{
  "qk_norm": true,
  "beta1": 0.9,
  "lr_head": 0.0121
}
Each number is 128 + 24 x the weight over its row's rms, rounded and kept within 0 to 255. Layers, rows and columns count from 0. Numbers have three digits each. The size before them is the row's rms in percent of the matrix's.

# layer 3 MLP up, 256x96, rms 0.135, rows 77-255, columns 32-63
104:124156135110121147125102132142102137125123125152138106138136123143170116136188089142119167120102
101:126131173096117200128171073123099115116113145126101113110143154103138148162130142161101116108141
096:172133160143125154113124140129102112133138113130132156133143129105144129106126080100164118127122
109:150161131137157135147100124134142108133156092118103126143131114206134115123095074093159131139129
098:120128153128119125113094147126068128129107163132133162122159122110153156126112150127133115093123
095:125156085144143117123110139143147145157099115148123145109139106178152141140156091157090156112108
105:106130112155157175134093111135137145075072108153166140135144148103120112146157150175100161102137
097:111125153174164124049134104113116102110171105150117110114133115117117165128080139143151143134133
087:142188088157112165090119136122086155131140142149145118140148129140118132111154122099121191106120
096:125143114081139172140101102101120148113191136137130144148145124111106141163132145140120151147131
090:112119181146146130106159148138110169123132129113135151071137162123128153090130147131137115177126
104:161138105153119115112080142141148125114108105101099125076128126149109133153163165147172106132146
107:143144125163128121157112141112072115120118098124110109109139143144134109147165166158146158142133
097:141138141166146173106094101141098133132098104140137126151173158129146120105144129179125180119151
094:117151094144113106141136072118165107088125116185121116149149147131144095153164155134138074139143
104:125109148109138088088100103108138096126124130110139130157149135135118136136129146117128102097162
100:161140106131104087141146111079123172138135139128182099139121119129103121105138105152123134125126
090:152149150129072111156113089131135168132138129123094147125127106145097116068173094171155109096113
103:178148106155105131114131172106144108124164123104182140121101142146105152111090118120149112114095
100:153158100140109122147122109143081084110106096155097125172158101124098136138106117123130161134089
104:114127109121073129079134093078105144111148113155134108144138113128146141139112124128091114090126
083:153105111125145156138177114126098101100139136113133138089122137175163121135137112152126095148149
079:118127133134132138111116121185142164114139124153143113134126166123118126068123128127134125132130
108:157163130157108126121129130155156113129127125102127159130147124167147114126112104095151139082166
092:132124096159167143139153146135081097117130102121118133100151156144136144092142082119145164126107
098:148118083154094135145140096129140134148117135140120054171123125128104153116115087177102166121138
101:153134173127121133128156129088159125116068090125136102109164167125123126125119107121121100152123
105:161134162130089146107122136098087106130135147132163111170127102124107156157135116085118139137143
099:138117083125119160142108123106133143137097094149171097123132125131115138116145153104094148086137
095:147123160134104157076101147125119103149102145141126110159152160196106143098110081108142119125130
104:133154131104151133076112107116109128115119126082091126126103130122084135144125126163088060110128
086:101147081117117108116105151152186137125155096141170154128130121113161135120151118156148125151153
105:115186157118095096173110131097137150106157115133146102096116107148120154046132137172130122147122
108:128144117133130125163099131137076105160159109183145110137142154154112126144108105105088130105115
109:130127103126125118113123095124125156123157085129125111125134129134131174108124120150139115095165
103:129138092146104150121128144138160155114119098158085133102122094163181137160109098146115106123108
102:142162120128141161171143151153132161102110093104124120142152112124123152147120067154166189177162
100:153141158144061096148104133091169101112140114147147142159154135117102121120133107144152115179160
105:158162090124144114093139157138132163093126102151127117141155111136136166110161135101184102164103
112:143125142158132129110129146130122149114093131109068137154132131109082137133122129138143175081162
108:142153112109116103116131110112098066111135113112115096148145119115128151133205130129147179122149
102:130144104120138124151125097170096115102162133133124096147142113110201124153137146164128145111126
092:119161166147132136121100100119110101096112104172100160133143101149152156140125151128125135162152
102:122184159133120169098107123122075166112114111149102131113121107124106100119142181193188143104124
108:132140119115158120123103164120108105142128091097085116124178112126098122177110123112105141117136
103:133145139105143099116079112168106110144140094116131099119120123131149156160168087148107108135151
099:137146125163105081115125100164134087080108073106110133131124200136158183092146135128110142141085
102:112149092127123089095140122123109151136125114117178144116166098152088158129146133146103170129141
100:113166101132107118146112138100117114106196115114075127149141094109137139126084154129144121113113
106:117087113161135083135111165116082164142113109155092162064169094138133159136123142078160133132104
096:181117094135139063138082161114151104134096104134160117148139080128098138100136118128119126121176
096:126112158110130158084155162095153155102115147160113141101149162139113118144148162087086132123149
097:129161105158083106115105099133113116117115139200113164131111152137130153157102167138142147102130
099:123136121156187114141142138121125158135111095145140108111167094207127122127168129144131165110078
099:142164065103111105112129123080112093143146116143144146112157149134133161129182150148112115152134
107:100167103112156116092139097126082137126106110116126138125144130102117104174152096154093075072143
089:161133128144115100123141076124117101106158134111115157124152153106106102151109096119106120111154
097:137144132104089141154138151120147149160116177082112110098152098113138161161179123150119112112092
106:182130152174121129148133140088091109115152115116171110052152113104133138140092101111140117156130
105:128140129177180126077139138087138132135114129101181125163138124134088133129140107145059137105110
108:153120165165128145120127172143143136110136099145150126134144108128100087073117114108148136141125
081:145147175102107127144111122157124125086125148129071118109126153130141168159073124157122168117127
106:158148093100162099141121060127118095141149111115101131130132141157070164127136108137158133134104
112:143120087157105116144098135078091121132100125160085075134137134139127165142141103128145165080131
088:159139131114088126110065133132129161149098091118144138095098132115125157124111147124104092135095
100:128152116115120144100100120140105092155071088162133083089156144081119134179127062155122106082118
103:132163102167132146128092114132143133117157154112105150136111059129139116085174093155075156134110
099:154143113060121153128108103111091130150121129130106108131103106135160143133158134147155131148137
111:148143111154135107179144109115146140155132122129153044092166102114098144129104135160131166171138
100:141144134154132141121130106141102099116113135108087165124137123124122136138125126133101147135103
099:106140109131137102126125109128162084088129095136143067109151116158164114154110105145133141119130
108:127118168171086153131121123155138095086132107133129139147143151135167111141157133097109168093113
113:138147144153145135097100068131110115154146097127150171138145147127139132147130178142159133149121
099:112164148117144140123113199121129121115142120135108122151134141096149166136118141157099120180090
092:097142126118094097134117125182156093075137080132121138148130116122182114096123109138144155098152
095:156129160129133137140103144165149113089127121184109124163183101174089118132163127115141163160118
104:164129087096145109086125130111113129125102133152172107129123131114094145130108130101099134113122
103:138135133171143094177116139151166130119116081147090126142146115122177114154146118117125163141125
108:138136093098113122139144128126096155100122148130149128123112143167144131130121115150126139092131
112:156119145180139120106104100125082186119080131134114166135094100161111114090110128097140140079148
100:157129129148146149091133096126095120144124149165117162119123130105095169096135091115131130100123
091:122147125128091126136158117108141155137150111107109124130157148138106104124114112115112119155126
094:148129136155139116091094110115124080104114120143089141128146133087117126105112118143132103165126
092:135125102099151177115138141146141142101152134129125177137168123123119122109140130133144124136165
097:139176117135185121148132118157182118143124109115125138140149092126146083101119089157133146097164
096:149144097153113119128145113119098156132111113091141091161161122139173141159109124131101167110153
087:126151106139073121136117088144152118120128098144102117120112131162104155106084106121139151103122
119:154141126141109115096089121133150113132149112112141108108150148156109145108099147123172145168098
107:142116127132082149123153125095094166102143153172128162095131158152137174126164129144118089118131
106:147114099144179177149121132148091144093161145133070123116132094141156144138112150126110085127116
114:127141119137110135151129115149098142119128125127106140096136138079108130109124148126141156156124
095:139130119129133183104157122099120108134118070142138121071114104185120133139141114142139137111151
107:155115131145099127127144161103085103115137104136200137144138158106099175150158154112152156128125
098:148163139129128117128155115100144123120157115122078132119114108146141069088089164144114103136136
105:085160139161093129129141092168117137090080089177132126149132108150087137174109111116114186107103
089:130142159158121138152132137127099140110089132164102157127149129112149135177080079137140148137109
097:143138123137153136121093111132115154097113139132106146119162111125130127180114133120129106106123
105:138147164139139148089105103104154152118147110094129146149159138152072132170148097135133151080147
101:124151084110106101090136132085134079078116102124122122109152065099096140120125108116127124121111
094:163117156111117130135144109142108108065140125133145165100137162128155163166140114141125125127105
097:113137092131165130124146145121119070067113134145140074140122134105098164119150105150108124138074
095:169144159138152120148136108127142141149119138143128127115139146122130112093131110165100150123122
105:115145128125100170077110133113146125145133126115158101108164157140153121133133161182092126159137
108:155165111172150121155128086133100102134166110138125171121156145141094158136146174141156154117093
102:147152134143137091129147143163123157120140096103150172132159169148138142104168119142092094131154
107:120122113121137096110100121119135151116142118119135170087156139128118127150176144139062094091138
112:156143115124150145112100145166133102092098130124093120116106147136098145121122110184108127118119
081:130118083110119120097110131154118125101124127116094155118142156138171112134143108175165128107127
076:129135114134093163080083129098082125102113117147111142099160161142108133136132131137106145081189
098:110148088130138139086122109115105141138129131152136138134110128091131119175128147116140152144131
112:161147127143136186118138122105135145115096116125111093083144077111139147127127113169150105133080
095:108107117163094108107104124124123101111091140176106094144133111115146156122105150134078075112140
092:181111136129140150144125110170138105117103088115138163093158105129138120119148140122084122150127
089:133122136143132112118141117091132116051191098146154143116121154106156158138141137167129147166123
108:120129106123086083122105148148153108148076116190117125153180145101111122139147110124135148093132
106:146131166138159106111093089131119130132107135107112144111138146138115128064091136094136074141128
081:128140130115131087140105123165125129132133107144134109144141121169092173118133096126142143094119
104:145147119172119097097152137103156138113116175142084104131120135103117127106139149120138124121151
100:098148107138130156095120147120130139114113111161105131131133090104101113112116120095124138124162
090:149115147119086131142136122122072139130080143148134109117130114117104146123131104075104116092142
107:136140149135098106135090126121126134095156119148132073129139179195111181103113124132130091134125
086:123171146179164172140133125121154162095143101162112155145127115124125148165148145133132109094098
099:121139086120123147125092095072142128130128095168120081145123158115123144100150105146118077125147
108:144139138137105156157097111164176130127126098106107136109138149110095125138102121171141139117164
091:139127099118096169162107131135156132084136145143117107141113141097138141159142173186152130121130
099:107121134156090139124152115135139116158151159161140112183122155126126079171140158129111183105150
105:134136146175107166137093093134167181148080101122120125137131120135149122159142141120131138134137
093:112149131168145064101128123142144144139144118139126152094144084125139177139173111139120119113129
120:128185165119092146166165101129109156113114107184143133099134120097150105147123157106161147116101
087:128160123164117119137106152107080132079146096161157109090132135145127150117197152124150099136101
108:119150147150161134129113161103123094130082134114096116112136113099125152140114087151149104118112
098:133144095129101101098130111133166127162164072138167109106163111111123156126128162125142106117140
103:135144144139098144114136161102139123135183128164097125126141136114147111105123097108062169124124
117:177128179113144143132126097135108111131133126151131089131141126134125128116120149117119149091131
103:154159143096093144132133129133123109127114132127112056107141102163106160120122117118088075119106
091:178131122139137123119111122122129114136138122131104153117132072110162142200123128119135129124160
097:120164105122125154107058094133127120135084081165137120100149126117122135130126092176124107104152
085:161163132116155130097160138116106115115115116127108159129103111085140140126100150113113174109157
092:130152160171113162105112110113113122118070128151116131106145152190167140094129103146127166172144
078:122164122124112110078099101159136152126121086155120134171105184092145104137142098131082126140155
107:151140151169125141124123125175094149131114126123102095083163115137107150142163107110094149157084
105:141136095106123181070162074125073111091096108114122117119135127109100165106124111133157134143148
093:152118140120142095116090110128126147146110086166152137100139128145126115131149178121139132114133
100:107136121109120184115079153152118142106094112155181122076120123171110128131147134103153160129148
086:152108141116123129143137150139127158110087156172134106131145133154150117141143108152147146097137
098:136139161195108134127143151119140160144094106175125179128161115168125159113152110112176163146117
085:130126105154128147133133114128138115116064103177133138140106125102084153149165136131178145079154
097:185149111101146111146172096126117102146135121131140169108156131085130098122105112124127164159156
094:135122110132125090108078099139152099175157153155127138092145113111131151085167152114123133163113
097:135101162156138109124100119111160132121122117092151128098149107089123161128138131152152105123114
102:097163143134130145110102128152101110134156099167159097117144136160073125124131050136146135104108
106:131165137129130130049124142123099120108114123117155078160162119105107127149174146101089134121128
089:127115143146074120115102101092119091132097155149090147115127124092135139151119125146155148162132
098:172134128142129122112135064128124101142142137182156137142153095088073103174098114137151107132167
098:114143090149122122144143117139075136147112120099116117109134126157162161096155113128133092110099
071:129115160167075140099086118128137126135126104133158095120145129129174121117139118141136110126121
112:169112128132113132137143101131118089105130090132127175107136146158061115096117089155125123109150
095:120135096141120123090169143190165098140051142160131141128146134069117122124167114146124135113148
107:132123101115151144140142110134139138123144117164131136118149100173161124159179110148093114102104
116:151137102110086067085113067133132136114113139178155152143130135154168168166150132172155163128141
083:127141149184137156122105121117117141151067122126113133107132131123126097146140114165140170165188
091:184131130123095146128165135157107144131083117156108123098126122119094112114076134146129141133148
101:146130092133107139137118129117149115118129114169116108086133098138099131165090079153105152101125
099:129142133145090146117109139133124089149085121128146103148156126130131138103158145094102076122102
109:117139105156131111146153137136125187167079122147095160105142105091119147114126112129134162106159
114:121149142120126154171109081101125144137115106166139095108128112166142118096156100148145106102074
100:113144109149098105131126139130103166054124155085091122136152110112131129115130107168134160150097
102:152121164136135132082104117156096091124171097123132168108151107091122123119171101134127168115114
098:135132181163083157131142119151127100105113088114187104111118155134170166132153121125111117104080
077:105144115118092105084080116157125146141144097107130127137128161122134118105154134141118129140181
096:146122164139127099135148099124120130137127128160126158101157159119149100183170141160097156121119
088:134113112155111164124148161176150172116106136144107121136108126140109136124103123090163136114110
106:185142138136088113107134119141076139142081131130129121109140118097122103138149106094136133114134
096:118122088125177121147098100160121121138149140109132130123130141134107128120119122162150120102159
109:135142179132141174123122086160154115096096140134166112121138126074105108117106118165154118150114
097:150124133144135103086125156113125161103146125092100131164153119143121135118117135153158169128128
102:137138160109155165145114106144069126139075082115177128165160146115107142130143121130093149114104
096:119152145125166120127115160157126169118105132093185154129135141088148122129101092148146142140148
103:136094139155125121120122132155129082117117081154108159122164145129126134135150146126136131165118
# layer 3 MLP down (transposed), 256x96, rms 0.126, rows 77-255, columns 32-63
100:117118123090126130128159145136154124115102110116123111167131133084122103150143114121183144120099
100:095112133118130114161144170122145133110126084154134136148100133097123114155104159193147153168114
095:094079117105118076120147156167172146088140123162135102165112143130142094126158167097167106161111
106:125122125105173079125073162101138159106122148127118151116107123126109105126154199101151159148123
098:106134117149130169101111151153170162163116131134156169140101128138117120114090152154108110135182
096:177129123124193130140132166154091122159134138101118090145112152079132162125133097092109114156155
106:086158166142133136118096135154147105106146114125155105100117124122141114149109080152167171106144
095:093118126130096093141159114141099128137096163119153097167148115142134129111103112106130099134152
089:126133149142178111127090153129144134117109122117143116108147111139161141150126128101126102086090
106:134127122048112115064072131133144117155150166124116109116121107157122135149156157120123121110112
088:123133100135108129138137139120120125109137099154121109110152141107126133125142127151131143100104
102:125122120153163123144150146118084133149116127139104128120156157116119120119152102100072137156123
101:159108177106130120134094113137186155144093139140148127148141126145138157152127092093068090118096
107:099089129117129122072137122170115136113104139146093143129145157153117126118069144137180162100157
092:141143133182185119106122153145124114118105119082135111178114159158118146125109112128107143129131
102:176136107140108123099131152115092143126129109088129095119180130076085168164115119133135123097120
095:141125154154128078085174107138135119126130129118128149106134131111173121138108156134138131158142
093:143117129120156076156128123110109132101120111137150144123169142125127148129102139123100133129126
104:104137167135120130147166122146106119126097087186163102123141094107112147118117138158107117141149
097:116120153144143157144129102105104157156128138111139098177115111112134098108124178120150134157104
102:145096110162143145154125116115106127171196120124159112170083163104158125125120115132118121141102
085:117094120107160101149191140179147127121148122130132082189100155084119079106115162147150123134113
084:133103097110082122135128190142149137096125129114132166153131161109140160149127133129096158131138
108:138181149103094111154137125153098110152161152122137170139119144181156119116109151110163101150145
095:154165125110105101159172139150123145133160126140096152131117115127136104141145157118129117128141
096:112111081133121135126105167136107161117172129143106119090140144148151114118098142119156094188174
095:160128134150099109130100090121157158133163143141117108147146139091121156096100154088130122111136
102:132142143147113086113128106119138103112143131119157145092183141129168116146102127156088102157104
099:111126134122119098111144137115159130148119143098130130089109149107093153119084083123119154159100
094:155160142116123124130123134122118109141125132157094109105120132135141107100112143089085160142104
100:163095114124113126139116132164141096126152132153118144142118099143168136081139168122138102089108
099:113149095103146123120131086109144149086161110110097154132095178112068174109124144109100130140136
100:134126176141151101118181162137130096174086152111147157106145123105138122126112122125119127120108
107:102104174105155122067094149120124143164129125143129123156114163142129099106101160150150132117129
104:158096130182135134119189154131118107147146143106166155120134077084132118126122102088100135125119
100:135131195119117121127123146133120109114108126117131146116137171179098127155125152104133120155105
104:125137141085126152129117123174100091143145139084150136164154092100137146132201119124150133139129
096:104120146126143141119121122112132119083100123121119153127115128140134134163117162120199128154133
106:124117131125123115149100124130092137124146115113180113102152179086147122160138170114111162102079
107:149169096119118125134139094139093124127143123063069138120149164139151100081120130124114169167115
102:140097125117177125152166163150068122147070109109091093104124146140132129122123122151114125159114
101:147133129093110157126097130125155101185106131140143124084089154139101145161113130126152166109070
099:150155140117108083101118147105136121198130134115148139117080129134096147135124134116143089091107
102:080094158116110136152137092155157166175132141166144125139109128141093136105118157093104124113167
108:111119163134122119109158105147107140123118132151145111120135173118144097141169108135102174151150
101:146072126162143133111120133134133156119156129112145123161133152118105111095110117106100094115086
103:108148097108117145120130107125091199095138120151106118097111143126165140113139126158146119109075
097:102139131132137119180144134120158124115132158079129157136145098154126104124133119155149130112143
102:114084138132139170138155162123166152133137123075135134099148128152110137168139112129117129138182
107:136082119127077093109082149096178140138113153144113122118126129163138159141113121124122147116108
090:183129106141126121138132151151129129146107130121110127163153119113122137155131148098082127115140
100:145078135176129099142139131129093114123156131065125118114130129117137161123122124114112135170109
098:116121164125094097122119075120108139122169129119116139115174112122091137153101153118125110121094
098:134125125092128119175137154128141091132139123064159120123099116122108057136108104170098123119113
098:166142091099113117111127169150114150128115117135133139111102153109144110082152164130067154110119
110:085106153106157081122101137136159148133140114137121157141134132155147110117120135123146130143074
106:115132097087137116151145157140156125087105145127138134128146111156141138092162177099118132106170
104:126104138130116107089131142180146084175136145121068119147130125157160112125115144103181143100120
104:132109137098132133104106116156118098152134118187078135114112117121122122131158110134152161079069
110:106132121125109111129151138134128114103104127157134170117107135127137127151112141078150104101143
106:136162128157130144147138107140152123099101146139106101128099164105151088136172139133156154070126
091:084108110142126143169105152123133141097092101117142110106130176106093127087141090148126136154098
105:158120158115108092139151159153162156120094129169142091163122136124105122090144149141099152165083
106:116148165117134117177140168115137165121132133114152106153109134115121120182094138137125135106123
093:136151166091136149087118158118076126130173131111186111148105105162118121131130142112150109148099
112:072114143133134138111142111113143094129116096158122160151146138122184131149133068138114109078134
100:147144125158165116140137096173131148155117121129111151165137139145158123141156146130120143130118
099:162121127140135098127111090098136110143157118161127160115091086129171146159168124138106128146155
108:109099166125080110114142139119111110089146153158111117168100096136119134107148120102155106086071
101:136163117081104134126096148139121145139125143135101096108132093148133086093164140128141171137101
102:114098160106108194092147130113121143192176161142140178156101096097126147157096150127145124112122
107:109089141132119103110125096117138116126087117118095131172129126158144091090151116155155150161106
107:176139111157091128169115135126119104112087136098115116137112137091121143131115123103096079128111
096:111108123092107114099118088091123138190155128091101152152104126113138093103149133143161147139126
103:130108175106089085084145131184102126120145141100127111146103136149121126109130141132156100111102
100:123140167154127132144182116147115115129086125103112137127133139071201140115138129071143133086105
103:117148139154134138144140115095148128077101161118178164122120127137083122156124143104123100134180
103:078145117109100128102133125153119137165169150168149136117078111157117122114105109123103124102101
107:116136186147144144115140139097108089118091136177144123122154136104167161154124112121146064138126
107:161099107105142163134114134109127101153148126110135163162156112144112122124101091158126136155100
097:093110084127101124096145124144128150176148137150139142129117118104088128138140126143098158113146
095:115138112168120139124149167101098181124089125110110158116089143113086130122140148101062101122143
096:151153149106123145086111172116129112124118138143128122150108150143114116088119131161125113135117
095:108148167093091135121112127124114120120162124102185097111144136125123052107101139129119129113153
097:120151144132128111144104148174115151179136144147115094149110098116118136139150137148121082145131
096:103115115160082093148167149129128150127103119142115086099136140140122146121190127114145132147139
095:111140137106121101140123137121097123123106144105139127158074108117077176144133127120150164131138
108:126163162174175119149147158131126108125130125151106165103134150113146110108175109164177145120152
106:088140154139131132164184118188105168116114116146123107155098159148146117109079081120129104132132
101:095147165080145122160105115113124160100115079112168123155088108145131147090127119137135117131114
111:128147168112165093148149117124151107138130117101167182116112121139158135126095106135151081122147
094:083121134124117119107160118148162092116192106155160127121105134134087093078101153148117155145172
105:103172137141122128139140201109125112137150114087081120112082115115138150109122106140135087149115
103:124109099110153167152131121147131165104130123146131132119159121136127177130172083110072085152154
103:118100099122138133129137159132119093169099130151121154130120089125160151113141136107123130137114
093:084146106119156126129134100138168099110143135106147116078116100107105152065158170123112117080165
094:136125103142098109093181153124138096127140144100092146095074121150121152143068128163162126124154
102:104086135138165130187143121113098146104109135095089111126110163111118121122116102118115109179160
101:109136152142111119092132108124130107095089130093122121097151140151131111142065132121137099132141
102:127108169163108123100128129101090117126142124122119165102130115167146094091100116151164112124105
094:177157159138119126090095131163129142121144141098162127129131097185150117148123133130165143098131
094:092136148110102164130112165097150112116157086127165139113146136171114071139137130110181084128144
108:127122095110176117179130113124094143123167162101137131124131121175104125091141165134130139132146
103:135182104163135112150171133107120168146098134128105138127076108130129149110117163103191111148135
102:170119157136116129060111134160135128108101129171092097163149135144127151123149107112125159111121
104:157094172107134141130081144160078146139098148134113094095171139117134112123109139156137132137147
111:108127117137145137125159131101082114154147133173138120185140120096109147138115131105146119125123
088:108125144120117117106183106109120128174096150120108099146135127126109121086151110136163114138136
074:107161139099135111169140147165147138160122084130161093132113134104128120107126138119148141170085
096:148115166131125128122085126170098138162128113133138118139157164118117103114150135137137118115139
107:119107149128148120107152088112118170149161099095130139082162138129091099093121122112123133139107
099:114120123144099098088150125115154122116165095119136130113122122095111138126096164146154116115147
094:062131154139140125148137128156140130122164087157129124118131096125172172139133109113159104058147
094:114145165155132169105119111176125149097194135133119101100104153184161124090134131128137153131106
104:133126091168111084151160124142088099142180126134114155149117120115154156117134131067102140119135
103:110105142172143158106126127110115131113135109114128174120139151105148109153096071106114152134129
087:081115142133105138131090128130102139097116121122154115129154179095164175113119130134110129130093
101:118152117169141106125119088086126197101125128140146165134135098143144105106104141161121149151125
098:116104079092152156139145140086127141112140115135128128073161144108134145121138102168107114140167
093:134150112113120161116127138080074133143167173064127127127123146098092150114155109130146141136117
094:181103151099161102142125129124117141118131123184090105168110147129093120160120147122135096144116
098:109122087120155135144100128112116107116073122160134148128140135141131124161130154126111134103198
097:121134089123123108120052131099146141064143166164146116144151164095127099147134116057155123146133
105:101169144107159177122146131100102146139116152126118116091089129145172127104127167147128149137146
093:108128161142136134146100136132142088147108137121170165136141135103102119093131120127120104159170
099:137146112156149135076156093111093113105157122187114128132124120119122127104133153118123110147109
105:131121137102135137174123060112109154157104102155123095132090133139132140145108140110132114100137
095:111088060157150116152152140128131123118116137113128102116153132144105109166134139106165132144136
115:138114127105089106137106151132159083090150103128092141102150124124108137149143112153132097089134
093:108138071079138163125142127112162152110117128116099157129127135103123107141176112108081140104115
105:146130132148098121125101127157192139136173133146134157132084150129141121145131125100146157118096
098:111134172140130122136169136117125152149088142149093124149071130099093125128164143145116121127116
102:133115142126158078105129162114109099101113131121133135113126161131095141123101151147155108129086
113:165100120123135102136162116146103106162144127120142149098132095105122126140094098123176132152152
102:086104127128128162147153113177092123152141137149114120142157114137151149137130158098141139145158
095:173068170146138100146148137083122113166158125127126126136135121122147101089112136158118140093079
110:085094106130123166073121120115134108157129115138102113104122130156156171112154095134127095129173
089:150174131126121083154172111083128128129173109118136109145093128110098181118139116114105174126101
099:122087142101159121134152145090160111141169148132137139154104116177106109091147101155139146126151
084:119135107147148140127126121100154120129094146123097125122093159121068132103147123127145122074152
105:097118099123151149133140122099153123130136126127101125134133116144137101116119133114142143170132
107:093162130135125097120116133158153103084132123115129161105143135115149112079107087119120100168187
097:131080130114162140094146146073131106107061116139133111131110124121139132105154173136092104107120
099:078155142094150137162165157126173150124196157134104128184133157134150143123158124122125157143165
089:136107099098116111120129115185141111134121144114142155162128093113121125107123138132081092134122
095:135130113141104144114138101112076124152162133126174095143157108092101119146120143135086188115130
088:113060123109137087141154142127132112136100113142158134159054147138120125095140179124157127132132
098:120090150111137117151165122138170168141118141095138108118084132147146114081151126139115139145110
094:144101137131192129138140169157102135138122135119119118193102159120109111169129124174103140098146
101:122129148111125151134110137154076094083105128173118138173131104114121136113136103108120140099090
102:150111115085136116096115102092147137085165122105165111173152130150162129160174165111109124131119
106:108136173142088153162150093095157136102125161109123106079103131180116143100117140123167135119121
093:114095160134127102101180160148154137075135112071132117138102164104123100136092117139167155140154
095:071115115100099149129118133139100141111118139129121122158135127095191155104082082134107151141129
094:182126139088132141131132106148207122102159120108098118117149126122111066120158082129154128148120
078:140124131120126076155124133146123124070181153133100137140122118126104154134110129104134166110124
114:102122144141156153154168114126136120116132128104128164137111110147159076106108123124135134094144
093:085098125107077096144143112153114092092118122132129153155112135125146102107152147184168090127099
107:128176131110142128164138175137127164134087116108110137112086118096095130085132173138144125116140
107:154110133092090161127130124121130147142105131104149159137094148185115135124122122145118133127088
088:114115137111118098107128094131156137130126102116154122137084141144170083147121122093167157145151
092:159127154123097074146170139136075127111154128091165131182127155149140157127138113161133162124123
099:193166128132137099114140107133113123127113133121125141153164106163117133102154178088148093126096
100:094136116140135126167112120104110120101100112124142147112101103143116118132144102116146152099122
103:123133137133144123077110142118143106150123139116167117131087114145161093136125142126119125139099
111:075097110152088135151150150125143103112164119155143136161125094097152097135123136098118151147147
099:117184148124133163111110116109075105129125141121137172166124118119140124147100128088177161133144
099:109104089109149104110141122122163126079122133135128131149161135113119115153103126126103105118133
098:108109104145157146119127115089148098092133149138131133110125120165128121128112124076141124163111
081:119127100095125122108148105097151132120102125116108144137057166129089137147145164112109117131156
099:043094129115107088112058152073120159115160163086131118127122091126136100117142099129136138108119
090:140173130133121086105152130131142132175147142095153129159046132138120160105127142133115125166137
101:131104127131106070123123134134140159116157150090138113134150141122108168118171145098134167116130
097:137102109098119144101119119122098147150147143138133099120124119142159129128174178116124123093141
105:133137104113133124121122154123091161162127144111107157108119106154119153163165110110104159088112
096:125140089134108110114133176161126093159137117075106085133089113150107138110111147133115141114112
109:121145135140148142147090123137147146138096147155116137129159110103090105123099142144143117159143
095:156120127084147133114103118167139105149128107138110114134111160177146122131153140112124120094093
102:138147139156115086112119139119152140139116150089160126133116123156108148142111168125081079114101